{"n_kv_head": 8, "activation": "swiglu", "norm_place": "pre", "attn_scale": 0.177, "bias": "none", "tie_embeddings": false, "parallel_block": false, "init_std_qkv": 0.023, "beta1": 0.95, "weight_decay": 0.18, "schedule": "wsd", "decay_shape": "linear", "steps": 4294}
Each number is 128 + 24 x the weight over its row's rms, rounded and kept within 0 to 255. Layers, rows and columns count from 0. Numbers have three digits each. The size before them is the row's rms in percent of the matrix's.

# layer 4 MLP down (transposed), 1024x512, rms 0.0751, rows 873-944, columns 0-63
095:177104068110075102092116122131151121100120156114111086152153150129133136120147146107177141141105140112110157173125130124145126150100141131105151101161137115098140087091139127117106144113103176
102:166159108148080107106140163128120170146090150161111115112124101146142136142147147137169136118107108095160116091138105141157122100153100089111176103084088096138102105126159111121126140139109157
107:107105093150131093112110152157134122150115148120112127104104138165121171180141157142138114160148139136131114181162123125111138090059092148130154155152119138122142149150104220117127150172157139
101:125132117073172138120118144122131160125126167121133165123152139125120107121128154098133146168151164109160145082151095168091130140154102107114096104115142134099158092116155089104127159102092180
089:134109148150140122154123143155132089138130109128139127173132162142089117140172115137100104105107135167102137086147139153133116148146102163158110123122119107147147168140140075124109125132091131
096:117132145107167143136097106139097133128123122117120100095134136112145105106127185134159144152174106153126116143117082146114113152128146152132130145065105141137123105198134119177163123173140132
099:163166136121137151103148102124139161082175107123108162148123169123139115121140157167123120140115141125136107149111121140159066138153114097126131174135139113114162130136144146133141163156163140
099:159083123123162087117127149108118125100158145117111165124121089128116121088143127168127136167163121119123140105162114179139111140111144163098089137107150125062115140099170119149118148118112173
107:098103106149099118173140140159100106125142126115109131116136107125106126126119112085147138156106079121169136115146106147081137120139118172127140137130135142129087149158121119141151116157157096
100:132152118108131163112090141099109140139139133107176115144100127160076153160171090137099133113104144096137134090091122116126158140141161100129095109075162127145158155105153158120105136171149114
102:150103125120140125177162157121123147135105116159105127130121080161108143170137107133128139077099156103131145100100098144097092157136105074099139092117155091156120137145154133114131111132153129
100:115094136119136142150148107141147147122131126123154118147133121150144106126165167143089108123178140120109153136136122110150104116132067132108149118146116145144130134072139122105140173112115107
101:113122122114080147123127123118108156132114155134128123127116132124158176145124124132161117085121114115103152128135163121129072143129102139126131147093132102116098104107145131153155119162109127
098:096073181125124112140133154108146112168092108148160140133119133111120129119129135097146153114123107130112117151103104132132116085148102181152134104091149142123145105103124148111114126152097159
086:131094121144133123164126161110126117125135131107141109119127154109113071066120128108107147107143170130094141130115130150113130119096116159136134157113119119115131120094119093140129075106179161
088:122104117097152140144157112152109158138198140133134127097162101147138110119132128109183086164146126123126138115108120129111122064137140066161102149136139119175118120185114138099128135090132119
087:129099126126137146130088118140080137131116160101133137088090109093133133136143122192143176168130148159110106119108122162127140141120124131079174128103117118078133189109135134117091135130099115
104:127088102132117103128122145148104141182125164130127145127153127145175151151157173133142134106135136156102151142152129128111142173161139142097088171132158132154121120130087149099151124169128102
098:149130137173139143153104122152142108114145167129147132150164114153145104072141124156135124121136131106090169192141136113113118102128175071127101119098128095098144101105129121125124126097108125
097:146166143090138139133143112113094109119132131120126073104151179110174137103114162151166119142138127110142128128127125176115140104140157103127089168150108108125161159120110166135098095120132114
091:155162134114109140183122103145113106121130113130133114149105139156156133177138136113134111103153147126122141125144128112079167131117114133120110130088173136124153147141122126156152121117122120
097:194148160117141113122112122145155132124119137099121139144156115132088144097122149156120110159129160140146110126112129101155125140150112107136149134140097133128136156119155102116117126135170119
094:145094122156195174188114137094108135148136166102127132136095140129138108109164127162138135068133119130095094089078131147178101134090122156116125121133144118173104152110144092101138166115104170
095:163139158131125132134115145114124129133161185142126098112134147149110115097124141127133132151118088146128146150110161141154142103099139141147107095125093092133135145093074130117115138099134125
103:109157113175139110092076114147130123118144131105137164104127148175121134155118138108129137155125166179075174142101119168127124159152104133131111146099129161128144117143108161158122114163092118
101:150142160127110165109156116112158076119126093143131122166063137111149124095105126113150136157126167129168138118169154145134144157142120169150137119148116135103161097088138105106163120127109178
107:162111109166117115119111148121130131135122136118155102133136100159143145147119139131144140120101133073126111138078126120168122145138133084159091143126112131099130125099155117165129133149123127
106:121115112107124173155154148124122102121104085138133134117117129136137138099126114136179134139141165164136146095112149169152154167137179112107113119142132119123132142124145127123112142094156121
102:133150129094171112097133097123132091162131151074147139099142126149175155186151144142195157149120148157114144072102139135107205119103144089107159094129087142160138147121116132129121132112111196
097:120145128135154150095106124137160133128108182082143133153157177162144127163155091156150133132136141145113132131150122128119095138119116114136159141134164086131130103155187126130119177110134130
089:088140124133122134127158180130117136143139133114146107128126168127109113121143125145117098120113146100129128126201136128099127059150086150074129146090133111102132072118148115125135093122120146
101:102152115114083128109125172104134115135178118099127141191171103161092134169093125125128127132121113150165132129095101119145098085098075153151152152164084077124133126140123089100143109167124121
108:114121138131107119109131111101104141143105146134148177084160119117118105127107098120135120101154148156120142131089143091146118114178128109130142158117174123109121120119141122168139118150151153
097:102113113120139097130097141127117128107124118109116174140100129160151129121108175138101117142126109166177087160114100124126141132120186145133109157111131099150108099101157140132164110121108091
098:139098130149175128113155070124093138156111153162124099098111113115130160153146124158154140133140141130127138091103130111142149162171183140137151117126101141143145110143119134132156123108113132
105:089130134140129146168124097147091156116150103141144122106145110132139142098156125123145122155137100165126140129114163141087150077146152133128095111120146115066099132112138116122158121090100145
103:082173150138116181099107123180156148125146091143124101121143135124106147123079146125133141133104099099129108154120112108149080120139090124132111111132104119090078135133113163113096127132115126
096:086166133095154138154115112146137139157130124070146227153139121131111146124125140118119180153129119151123117141127148141116116079106162148141140123092111135075143119141144135122100131130126174
108:129111106096132149128139152135117071122176108116102140109143163132125099133144105181088137109136128110170093123093139134170148075153155127123132141123133135115181106102135128127150113099161137
101:147174112159145066130158181146092124110142120147124092067124113131130151115167120135104160145099071132118148131122107163179132160128136114118096142127095092095125159113126109078112129148141124
101:153097175170142142094154126126112161162118096146128096124177141143175143126134166110117143108116162126105100101180115119133102135081173120132106135167078151129096137174111117134132125115117161
097:099132134132113097084155127127138118126106130124125146123128088154118121106130124132164131128111135111106138112143123096111148122082135129128180097126156113104110128158122134157136103097145133
103:111146124121167104127114149119124133164138119139131124119144131083135082129131076143102075134100118145125110136148157124143145116130111131105135132136082089099142172179115130158092130139138129
101:098138102105116105138092084141143131130095135139130067141098123142120154127111137091146070141095103130095143162125153161141200132108071143126103121137164135135140118153145209093159127098099135
102:151088138157137146142145165146136099120138131141122115111111123126138118157129119167118106152087199107164137143181163131123143114115144142114135131126137108119136124150142100150105141046061090
101:127146132122116139106136143116126117128149141130164123131136093060132137141078139131131118115127165107157115142140102128098140093153105105136092147100156091086125142141148181148141158109085102
102:137109124104134169096167077113137152101083142118167143115117113126129115142134131128191123118139157116120167141139105160146115169116116136155113148069131100160130130096105147128127137112141107
099:126129110141128174117139124092162177097094176098168149153161137136101127139133120184129141086130093141119140113126150142142132105122116124103157114145153087100110085094132095121156113096094151
106:157109111120129145174122078097154117114120111153118136133139125109096132084170175180147149128094172137131182138158082174148130126131096098143092119137108118131125135094120152079142115120140106
099:150122105144112130111109137164136159124120115095097085133100178121123134148134098125136114130145110105130159177134149137132109139143094099139146141111054119191131095122147099151112175174114149
101:127143113123126131140118124160138177133148089111116131111107168153141131077178154142079141143121117159126109102095177145141125143138152149129159150108140181156125145106130137122164144155123125
102:138108143117106122151094093140076128111116119101098117135149156130136123117153125111125133159134132136164102123065174139153104149140141103153148106108120102093152153140146075129129111135182173
099:099116109114129085151123171127112086131120188120141107147114168125154132117151126073114136121134163155153139146124114074097133148138122089129106143133081119149107088196113139092141134108119117
101:120128128155116145135119124097091138158149141166152140112147123124116103109149120093118140124126127169130127134144099123083111166112089118105109103107168094116103132143088132176187103116089158
100:125115133179091120150144092113138082154154155105149094142101105111116114104123090143119105092099145178122153122161133152161133141086166144149160142128155119105145124113137153141113147134079114
101:105141098168117131174146149091147163124101116091129071150095100131170109167109120081127144120116120145079105174141112137124127130141184123119157098143128140088118148130112143166152126124128157
098:124133141140085127096145107145123098107111117108100118100076158148152136120128110102119068126096103147144094111114138115169127162136131145104099159137119156129127152126121136106168114149122133
101:098125169123141166136091147117149136113168154095120133151165154088150142157098095128154144141126170136107108140149179099105150132124114127157111172133155078109132153108107143101121125138133139
097:137079148136089109120080107134123099130162116159125144148131146129105119156145126136096102082101120169137102115119084184135090133071119080098116112113130111069122113128115163145103129127125115
098:129093130152152127117115120127117169139143099138095098132084136115146125097093114143117150103126136136123132051122138144124140104098141156101198133151135127128119128102115139127146137111160129
105:115113127160167120122146151124123112115115134109110129118155111145115115137148157144122136160117103178129107181097110115127162129126098087119110129133085144128112134139143126107131102132137158
100:154090138093136138161171117129141118110096164142176135137120112176152141130147101113065119107140092141102129114127131119078165121134137112078158133135143141141124103144098109134113079161104105
104:149129125130172114125144089119132066148159094131138111111151145118139143128095133123197112122168127155140080129081145141101139151113158090112124080162130070163130117147146120110141093144120148
106:113129166144151116119160115098160130150129100161114133143150179177101132117098124146137162144107137101143147151116089113099136095141127136134094108122145083163127095120135170122128082103104121
102:135148113113122145153095128129123112166127129129149145132122149061124152131138114136168131135125131168115133151132131125134124146108143125093120099181160123123175128142153143126166115133140154
097:141102142111081165124162107133161149119142105162138135118162096143146138108146127196117116130089168105191096143185123117143137178132103116114151119160130130127129119110118136119117112114125164
096:095100132130120141120121152129158163120114129155102116081087152085151131145118106089134133143116166122168122119139151114137119104109167115118150120149129126123136105089178137096140142122163113
101:139135078139164109156131073126154144096112121139117113168161129138131129106150105086162130128104126141116145149135139159128135152134167067144183146143105135123132099128137151143158102135133140
099:135126123106159118118104085143107129113143093132133082141085125078147141114148123124087128184143095099092111154114137146103113067133130119104126115160123098113085106150130137118140085129114143
102:130156127155123128159118114152102098156077121167088143154116111163191100135139135132156180122151130106102138132095139151137130136144164123103144129136117124125120114113130148143125155087123130
103:107124124159125105104090135106124100111164130120114110103127115131150115116106127147157098177149133101115097122088143096149182153150107160127098129140156127137152122136157149131136127110147098
103:143113140138138118134113175144111109094112146155135094095111122093115135099117093102067133159131180122154120152129101096102105146166076120115096130114121124136115079087112118104119118160153099
# layer 4 MLP gate, 1024x512, rms 0.0799, rows 874-944, columns 0-63
095:167151175109120082156105102173142147120098159129140121166191139124125120080121100103123177142162140105133156137168152098139109138125150127149110106092120128161146130148200100132140124145119150
093:128148124137130115136139102139130137121128126131123118128151102132111116112180185173180130144146113118167155112099136123095169132116111167101130167162162129131128122170115134128118103115160129
112:145126157085104104099143114131150090120093171155137104152139113143143132108103052071135142125115116140154100137106147182152142129138125105150158168144087111107125128184112189100143115113149112
096:163179083103080130133154140128175132114158189123134143080122129116164094118134109158129152140124141062124118126138111144131109132156133108108131100178148104074107114080101134089132128122133143
097:105119095144138149104135086095145132080093100112158122112110172102160073155147131168068115139136120115138152109101159112115143113175132115151128090115136167132139139134128137152177160117120127
094:146132137081145106141149117100154134129162143107125146140121132110086108168104167137162101159128106134093152165171133135094132144123079125115082184158105130114156142126171128112136126146105153
096:156141130166143110114116102077102120097117137128149105065142148130112127121135094113138151089080097116116122128115120155158106151170157118090134109092139137129138112096112143129175131118144167
105:149153139133142131108152169064164157150123097105132155096088136115153110142129109170107130096138127155140117166128175069090105141129118065154152138094115086111175128113128122115142143129098175
104:087125114074117105125151122130145174133138106097119122113095082116081138141141113115114151113212099146149166138100111170126151111145111110120119098115151131139165153147137135169135160130137166
096:101067151160174104129125100137130108122070114107106169138145146162115108160128125127141117141127155155120087106125141122103113115101097123124129068154166109182135125162137161126126093114121123
097:152128109128100116131173121143116091116131144143097135109154080106113141147137109124138147145135085124172133142117116125137153121153120125151123131138133082077143132171087179100168145130146093
100:139113138118163142127094117113149191095140102170152153145110120132126144148086106098178120125111153112132116121115124104147117091165152110130119124099145123131166115118086099158167143114129116
103:115155121093139161099146144095181163124108139102088152112116151103120144176125127115150087141097145087181108080111107128143144115157160153117124157149155177125113130136129171131133131074139139
116:134092106104117158110153107128155125138131136095143128105187087076123153161065156179129178113110150116134102139097156090124131134185080114126146138131093129138131091126087097116108130088178127
089:106165090140161122147128154167128108150116138140120163152129136175151141132122109104135144114114144091160134126143124133106121132101129115100182145127108127156107132107075180100175155140102213
079:142077115100127094136150142120094129129084104089125122118152112144128115150106158149157106115112139172108138150119122139145189099141092136115138136121119121146126132147111102123146125144114167
106:083164129127139121161120113137138140120134131108120071123093100080095151138160128128112124186136119102135110151096098113115147092150162126116093188106176139111138084155155126140089144163133145
098:118138108115132120123134101160129146130144136103093089169110121131153130156122152144156159094186124150143141181107111121108142106103170083101089170110122136129169078082125133102112109127116093
105:166129098084107155149129118133090141145036172134125113123142158108135127148109109117073136090181109145112075101109139102168138149101117158114115126163145136116100152166103116097152066134130147
095:078128112125114111111129158070076141092177104141165171134137140071121142122156145109136145144147116135170136119104168124129165129113141150144159138170121105149122174139126132122110141136138153
102:129135115098146151134106129130111107088118099138074097135107137169149138158111137175126157101136152146155095183131151101121140170143121123115145136165136128103132127127165112112119102144119118
100:142112142124156112152146127136141114112168109077160150131166145128142113099104085091108140151112147151167130145155125103135152120131162123125130095119134121075133120108132097110134079084134125
113:156114130154130125160116116097107073119146145132120161152153103132111130137135109119146115116121097142144081107066115120136127147131133093178099085095135113116174132106143141099119145156184068
101:129127112136172128170097136132124153113118125164089137107099143150125128107100133066140132152144143148115103140155106124116175178146111185153125143127181145118161101148126131150124143181116184
117:128126092133079137160129100130102134169098081136130122141114136164136145158158093151080138127097136108211171078142149122090154128137117117117145123089079080104117098143122163130153108157143122
100:110167154154162086169136126152119093111146123132117139110114151115120168138131141155128062133129122166101148123151147145111170164123112137121116129109131130144108129134131104091156118128174123
114:107102092097124135122102137107134119140130103076125138137123065098134096114110156092152144108125151143141142132147144089153114081161107133148154103115140113098121138097127126120117117158150112
101:101127115103170136052139083136136111141134160151137112109088135150141146116114125132155116084151149100176141104117130123114127100115138102127142132163121110117124130154182089111126081104108162
109:137107112143110163148104143172165145157121163108106138154127158141149152138122119147072117145149090120130152167134147147104139127121143127139146109152110116158167100139134148202137111135210138
122:130155111160144109206090133097135155186080121123102086125104097144119107155106154153136150143127105112189124094121132133117143101149123103153139147136096119125177096129105169078189082130135164
103:157104121082128123125160129130109149165082127159090121112089168106119113138156118106078095127121099138146140078113149140148148106146128150134175123113132117091140114119156084140161111154139110
100:154138099121172113136162154117130134139092087145099110143117173122157140122105106127164127117118124145150185121120121139128102084123077102125161134119138123120130121115155145146123115148102111
100:088105093133094070148143138125154147125166102092140120158109117163130146130142139103131096113143119171127188117128136107133109129093152154123117189117132098148098156123106129099151134165104178
093:131114128140101124082135137120117118149109150093050095124113106104105093099141111129150072152140145177101120140111080121104143137142121107170120160100136119108077130127074149192165116099164161
108:138120090107130138132131102135138177161150094169114110107076164120151112186151106136162151118114135125137117141138124131135121161087135096107178155119131087170145185157124132109142117134110131
095:126141128162134121139139133133121132145128102141132178134153124124136167120127108140110151141114126152128111065152159110110116155105135127084085170128131115097157104145089113131127086163130087
095:099154100155115150142172125128147126140109158119083174118152162115098075137120107147085114092152174115108127143135117159103146123137085167131131132125070125143146165143129149109123125111127120
105:090117144147179170118124138116148114135122099109172136103114129101136126137143134096119157137135177147123129106126102124128158199105131127126146133115174184124113149119130117088103089152118139
099:128136098097169149097079128143118129118163113129136116171108166131132124131076164160099123106130082125131149133061154101131132143156136138113148119147106128106112103156092125186101075130139141
098:131108147156155110063167103159076128125108131163144159126135138142126150154130125126134139158109117125137110133144157091119128143102166104173088134110124136182151081164152134116127127115152205
094:147130129115117150101134091125170136121137105159161107128126114139150091153165115075102101106144094132196109110145139125125119173128121124153128099100107138085130133137130118114176151147124118
095:098109148152178121111174116168121135141128113126119107107108165107137158144146171149134132141138137080133172120136124097141131122145139084146091118164161123105170140175159126179111148104110130
100:173159127108142132112126120107126132113143114125096150142114130154137078105138121130200141119133112129132112097101165121126144118164158152161157156122116137133104134142148105066134101134122161
107:129147112113084110142139081124118104140104109118110132132084122136076142120092126116171128154109124155147169089140099142134109115097153119100154125106151106103109117149105119124164124173134143
100:130103161117121121142149107125137125092116128130131059092138188198130129128138140102165121129090155112084149142151161098131145129143130110115151155096116167169130147132162140141128152160120128
104:087151145158129111103133139130043109139142135130148111134124169154117126138132129113092162122142103132164098178128172103139104133096143136095144108159144141124143137139114161122172115132146085
083:117174142095150131128124148141157111164144094101118147047111140095162144127185133133134087146107132111112099162147150154149143180125145151127156116107128122110125130141115169080144145098133102
103:183150140095187154147149131162122138150138134188109114144140133122140116126148160124115160108134117129113139130112115119161132120137166124125090152101142151176168149156141161125172099141138119
097:114128162131101130145142122116132114112085108129121147103121163120140100144150114160124114098123108089133140098119190154075115156133114118112115180116102107193114097162123170159102107134154166
095:102101123109090141112114119117084114159079085159121143113135154075194109148136126109144145088144141174099112110116147143122132116129106159124149123139140128132105110084123160140177111142069131
103:147141110104125138132162134169112127124113123097178141152150144144141169177172136055060093167107110114140124127108122156150166150107140117136150093133080084083094141073117146126110135147168115
102:112117138150136122125111113110133084141128107145106104117106157129117128134179117111108117113099097117143138105106078126144095120122114169137139145135109133195117107141163152098097093162135092
106:149147098091117156104132105136097168090160121086148149151126115104156137146111097134102110124154144118151141152150098108098105123087096106168153103144143131151118187131120137152155128121136142
093:124126126130135119095169137167109135121137102138132122155121147129154153141107110154100129094107161106147136117151152131132151136116160150131141076157170139113135133128112109114132115132136098
098:180091159184127134126142123126173102156133122107174133188157097130132126169114159122094090117119124145089126102139178144093129122162119149174097111135141163135121106117105116137161107136095142
094:149177124134140159097119131112126144138165104123146121139148148134147124107098116160099158105142145156112151122126122125138156122102098135134132118117134088125107118099116128169103130154094103
097:140127115104109095112181158135114114135130133130114094095101094105135140127136156077080100133157135157139160141147135152135110134092118135129101146137095105085147162105134118128193130111120126
096:111113162139122168123131105160135132106119149141139140146135133125114135110114117145116128108104126099087155147156162109132163150086147091163111151113169086119117119127154186143115089129110135
113:074172142114114103136159127139126147068114065171131075145111158155184193142133107096136171114103115154133131133104105111182150137128131126151130148096142125106131127139122152164152133149124125
097:127101134109109126155154096128143111124149151095121170117090140117155143147100170144158139143126106112173134113109147097090124129127131107113130130089101114127140094128102130127178104121136122
109:134111119143141121125122097178103093112112109074103154091086121142124170140110151130072129108123083113122106121132151153137151146122170107079157150103105096141116148126084077111118095129104085
096:106080099110131178085093140086135155133135130101171181153088166114149054145189153101101094150134151113131132085135148165135122129143135109094146075109143129089114133128117154152133169115098093
100:109143154126120090171114156143135186099123152151155116127142113118143172125149115133148131159130074119190130129185141140150157151130129139111121127138149097156104104097119169141154065117086109
103:128101145096112122166145129109120120124175128084135124117143118081158128104138162071158165148138096122106142122139118127179121104131081104122142155110134148129116125132084192118160073114160086
102:124142107158105138138090147118147098163129135103150154079108140126094142130120174141135113151141162121151146111117112173129134133155130164111138128137177146072138166143117149187112121081108111
102:146110134132149120165107092093123114083155109092131139180175077153157132127144161155151097102160103149136122131133171142116127154115142120120103126097130139145099117132133134099116118160144149
098:124139117150139141104151084130157138106101093129121135118165120131171105131106188140140110143134096131118143120157145084155131124139128125116165130150131131102133120147125118121140093142145120
108:121117160106140150085102107134131082157121127112102139120113138136132121095129136112171123154103153128181172095134100112105105146175154112105134143134127155146139183119142101110119107106100144
097:143153090132133144163135126160126134139111129183126098143094115113120150143176124101123124170112183122144122123163151116062115160154176111160105107118090124102126141106115101129153146138101104
098:128140158085141128147134148107104155103119118118152150138162113204088138131121156085128190112140141127116123094142103138110121142142121156116142161153158149123138165146136096082116091095159147
099:142126118096177129131134113141129118153104147089146141117161161144114133155127179135149136146096078142148129115117133160126150134165106110128105085164137100157139126156100130136207125101177126
# layer 4 MLP up, 1024x512, rms 0.0821, rows 874-944, columns 0-63
101:122145124120116136145122182084103158107141167130124083132174165122148131122150125123106146155094127056125143116165128106143081106142104132149097134082115080147119165107128127115140142130127156
101:113140061136146128104094096072118081127148138124118155143158129093104128120127118114149103105126104117099103126135110120087124136139148084099103176138087132160123122131101106094128133136152105
105:130159104158142135109139144071119171133095141131119151139150097166110138106149220164134122188161086096097119149158113089122096126108145147115129144096127125170145129105141095108124130112104125
094:119119122114156104105144124111120120127139118114128130109165125082126136137096087151136152162168130139109145151121108135154130107129115165129158159155110103089160141160106153163105106144117150
103:148127113133121099125110131150099114101132133132134136157111100131192107108138123147094110107140112133118119125120134121064154117116176104105096095141141134164158127120112137131133184102161117
092:113144167081129114130186134118103152184114166120149111157101124172082158137136141139110139156118132117110144104180111165115146129145122108135099134125100149074110167132093168127101179130153116
093:137156109130119081103104161084140123126112121124087059136173123184165116146138130190147152159130082101088152101103112151138123128140112135135128103152136154113113105120160102160130149123099132
103:114131082160159129106113135154082087135158120164141139133102104138121135084095147146118174149074124135164127114086139161072147109114126126120141130092161062148105160148122110135144130127167076
102:159150155218125105146111113150131117132130122136145163180139136100085102131137143182145103152074067116145118113127106145143120104110132082159148105151098148122117118110195139084149122120115154
100:112151142132150134154151143104116107180087154172124133105122102108133154152151113157152116132134126142107127108095134121142129100121103120137113111104076084145135123130170153111140087095149122
097:130135119151116155132105103111153127107101099173173132096087108130127130135130069096153104147112140155120118122131110127153184130139147119144109099144131089105148120123127114125131123140093132
098:141126133138178141143130085166112116136123130110152080080098129158132117127113153178148134169127112113113108100146119117171124104120089106161104123148120123106148122174132148124160160110130180
098:147133161115154151120143142123117128136093128157098095128140141119138118129118106119099132145079094131092082078125111095124118133108128144144131154137131161138134170167084125091119134102143129
114:068130100160145142121184114120124145137150146143106121090138159153151101149130140161124108182116165116122161108092091100143154123133124088104143161155126133156145154134098129149149109134129085
086:121132122117133186120150138141145134136145150132124158133124086102103137129109126096148137115126101124141088116124113110156134123102118178120144138103156148196141145155120167111145076134142139
081:099155108145154153148121161129120124155161125166093107111080138141132108140160106146127177099122078128132140163131105153111135151103094129126130102145100137129164124121093120133109156120082097
100:132136121117146086168123131128159132119125145057091128163099105131108147140161097149087127115145158147110122108090114075145127161126128170121100118152097173136134153097183126153136132138142153
091:119135104103113157142141087157147103117080120107147120163114111139154129125149152150139129134092132091148110100127135113143119160115148152123158146132132122101123148145094137156115085082108150
107:154120112090140100147122144142103137087122136140146123148135151121130136135159139099119134114144151155122124111118139100093128125133088117165160141134146133145115129122152144122145111122123128
091:080102115117123113129092138135105174122096119090104113136121093129132154105063149148124107159100110106174180143119131115108151107131114138130131131122126116144148118136088148149088170128130162
103:165093151115112163144139139116140138123140115125103139132115153139110177094130111142119142099160115141137141128164115096165115105150143169117140093108131138121101139155129129135155153168135096
101:144164126153117109088136156102108093111137168123104091116129168127146158167160096108140117137141146119146093148158149105130114149141143140089053104125146153150147146162134120141136118108100168
112:144139091144142107166138120138168158098131166140126111168133163119133168148128151165149117146132084098118146120094107144135132116127121137110131116110157134105133135129151128143135175144122119
100:142157118152129129179181123158149139116175183147125203146094099174174081116123147152142135097117135136170135118153126130145136129149127165145128120150146111118101140149090110105130103133134138
107:115144135103128144078109102069136090125106147145117102144095106168112157136132127085107126130162140152156148076150150131115150175127132130182143101146092143146108117165097188123114113094103123
097:105142147128152123119075123171088130171105141106082152159149155095125104123123134096126155103154117143126125115117095144115135133113132110096208131140089180172147153138072150145133131131137114
114:104160120116134159171144119129087109134128158124113101126076131119162171133095105159113067133143112193112156151161102108100134152125104082145087156119136132156125156134128173141137134134067122
102:094112135140130126129116093098113150135151109109151127163126105125171137186125125137122117151141141072149093136115166163139141133115179094146141088114140113168175130115180127117109121140103132
105:080121146115109137095119139174128116134135155122121097123140162126118139144131093110146100166116096124131156142090146145115125174127139100143124101122158094100160131118171138182157148113169168
116:085141118112133117114100097144116153186105164115163123129128186132078120160137156157124126156142125121150171155110135135160121099132153109151150142143139101123128146143116108120110114137123144
099:164110097127135118167098141103113159156140148101079099142130116184132171149129143138140114161140112106132124141137090109152126066148154145139123125114050083123134133149116134123123139106125132
105:135098139117100119145122135143153125160095144131177154131144127098172090124120099113176097078139183099132131151108114123153136122097135133178115117144181147072149131159123115082134113111096146
094:101154116144118119147105122124145091107085133101145160116119149124119117164128122106149158119124098077144123138149146077117107119120124126111140164186139138121102143132137108109109138118119124
093:120108164065151148133100158148148098120089119108202128115146148139131095123118170110119176096106125108170140183151130106134130094143104147123125109168141103147138125142187085107160155102136108
102:139126077122128126125159092156151123175123106141109113107114157130119089135152088142145130145075142147139184133153116142096101143100128211104078148102142127107101185141152142152113109130149105
098:149126105140113142139120137160113102119144098143139179133140136140157158165106109074132123155113089134105133136101140104124100118133153147108121114105084096118092120126118140134177139127123131
099:127094124113107108138109133114122107144096142131137150164135117113081142130145124138097146160130126156117092123126112151094111141132116117165158162151089143127164111124088117093108126127117177
103:130092104123155124128156102124116130141136130130121156134115111100140143127150099123097078143114108144095096116131115117143096092143142175115127102130121141085117108084140126150110155122116122
102:133120147097102102169153116129119128129105111147164128120168137111120178088116091128114129132129129094115170125114171174137147125093129122079132093129118135145169160137132116105153140121101131
096:096121115149150112111131130124132101110065091129100151070101180143133109131152137161138141119106108138129140095160152130137114097137144128128160107118158113130135197170167123097122149151143171
091:139145106090119192122109160106116096134166116139120145156101158147153060132130118100123113117165106149140165160118108112147074113097135175127155171119135094138167157167127123112135076126077139
099:105164121098107169135092130111138081122146097078150129139105149139154128107119115158144159125132152112108100115110104097165126129143106127126123112150160087101085105117106137129111159125171147
098:119097100111178168159105142149145122120125114133119126157111166141142185142104067173065082164141131151129165139142130137114136127125099133097181101135124113127162127121137155116142112151103168
110:114099129148125117157119137086117107127106147110136118111096153133111123145141154126156103113108172139141134132065101161081130114108131162130132118144122132077145122109117087157130103163118127
099:169179125163111117135130122105136138150138083147101168114163140131096145114144154144141090125124133113156068138090137162131138138090107085124124105178116165091159125096120169098133109132183139
100:110114127155134088110136140094185164061143108134124150152135116154137127096125126076169145124139192128142126151142127110111132153143163139141138116176138146135125094141108146125107146081096119
094:096135113116121135151083127134120097164113160150125130105145101137113084101148135128131122153143102098120126139139136120143134119185123132146107104098124115153162141119109107153113163192137114
104:143142123127163145118136175116133117114116101132107167116131100157140067142093149105125096136136143164130133161157126108130115140140077106144125166152145101134128121105141099113109075130163130
093:142135114136093139106124159175162134140103149115180102158097136096135142144082132076143140067116097118121111168150124076118143101136068137112160152154129129108128086128140176126135091153144106
091:131078145062135098154139144099118134155174121087100133123127108118149132114136155144102143127154133156102143145159138144130133136113123129133125082085142108103105071180131107131106131096115121
099:118103094107144159106144123157140165147158130116113135095187116124129109154119127122092131149123108116163140115108148116153132171146084115134143140106170156095150139134116117122104116154111084
102:125137143143137077130135153105101125135122129136136128139128108128114137107186156129131091148169161122117154137114108114139132115121144148182102105144168131125093116141152131152144115101147114
101:087138128174111167125111159119151131167155146122111149109140109123126116169158122107143148094129138112140132121127141132170186102156113126109114091083159090155098146099124139135155119119129084
118:132189116161150075127177120148126144116135113118140118100104092136149092163143167135145113101110128097138166146118148136101143092126122127082083135134092103160102085157084111095132142148127148
097:137114159165107115111122107144135145118148120099116077157138115111122111117139101130098127205128136132078114147110161130114097157079209142152166089139095141138112172111175133138136128144122126
096:156089137089064119157127139109104118124119126106086067138111136136151106113099115158147107127158160121139111135122152131131132181120150158155100099157144107111119113172106143137143115084186122
102:152108119101138136169118170182101121143118156134068118116152117126140107146135132094118132114150148137128128085191102133142134112142120120095129120130086136153132126108120118107127100156160155
092:085118137178113122139108151103142118144171124115137122147133182161165098127133120156132083148119140124107088114100109108143105108113099154092158133110138163115141128098116135162164130117136153
105:111167127117122137131107123143148147127144094116097095179115128180139128140148116189183139112099152099173147148126145133141144163105119128104169090126135105150114158122134127118104139134151088
096:114141123147122113127124162153136111121137102131161151101141135109142131145141134155103131157144141103130125167147124156118137064113123108130069144168122137103143100128143146126147131116161109
104:160142141152125140126162119156143130107114111127132111112149135153133138133095097107129126156133121102111068141109109121072186103139128084100156146101168104125138110130108142119152146097099131
099:158112107113137125096135164118189149105135132146177117093139129153105135110167149125091100107122152110118116145055114148106105146165143149130110146130138123133146108158137175144115159148099137
100:105104161140133115168106128138110165113127132104138131111116151143147125140168151134137145139161109120162155131137099127137101100142113130134151116148118090118121147117063141098144160117137127
106:147106120158107114135120118136131102166093140099135127198126093098172144131121136123121152117159118099131133162154195127181119151099100141112110115152146102099168121148128138123105134122086143
096:134114103101135145131118157065117122116130128139164110076145122170094128132152113144168156119128104114166117106127126140155140108147108128135151103144127140112104126149108163146157176104124143
101:175112124164171134109164181136097103132133114155119123108105136082135143134166110109114131170121169147163163165105150091147115104099115145115137108111114118093143163128129070131120126129110118
096:130138174134157115108137132166104124151125141140143145140150122177084136123148091119133105120133079114073128123124097169149112150109152143171144149120117103146145141113137140098167086095149137
112:104143118145134099134134099148149135079120156147170141099144140107177111147128121120096124057138169127112195122142109089099116117127122136145128131104088132100135087130130134155114139118156128
100:151166106135130107119145153106126149076092131120112099116139168151187122168094127131143132163120141154134109109155128125106113153162150134131144120159099161151130126139131121118107103155082138
101:134136104134114139107152091147059126131135144118122146149131130149141143162096147115124107143144163161130147112096184081134110111127140079146105134107182151090146129159159082124147107118110152
102:071119163128116140134133104113129078099152141096136153143129129126138090150152119125132129137112143134114121105136141131100124159132133091105099142129156153160125151152072139118148093101104160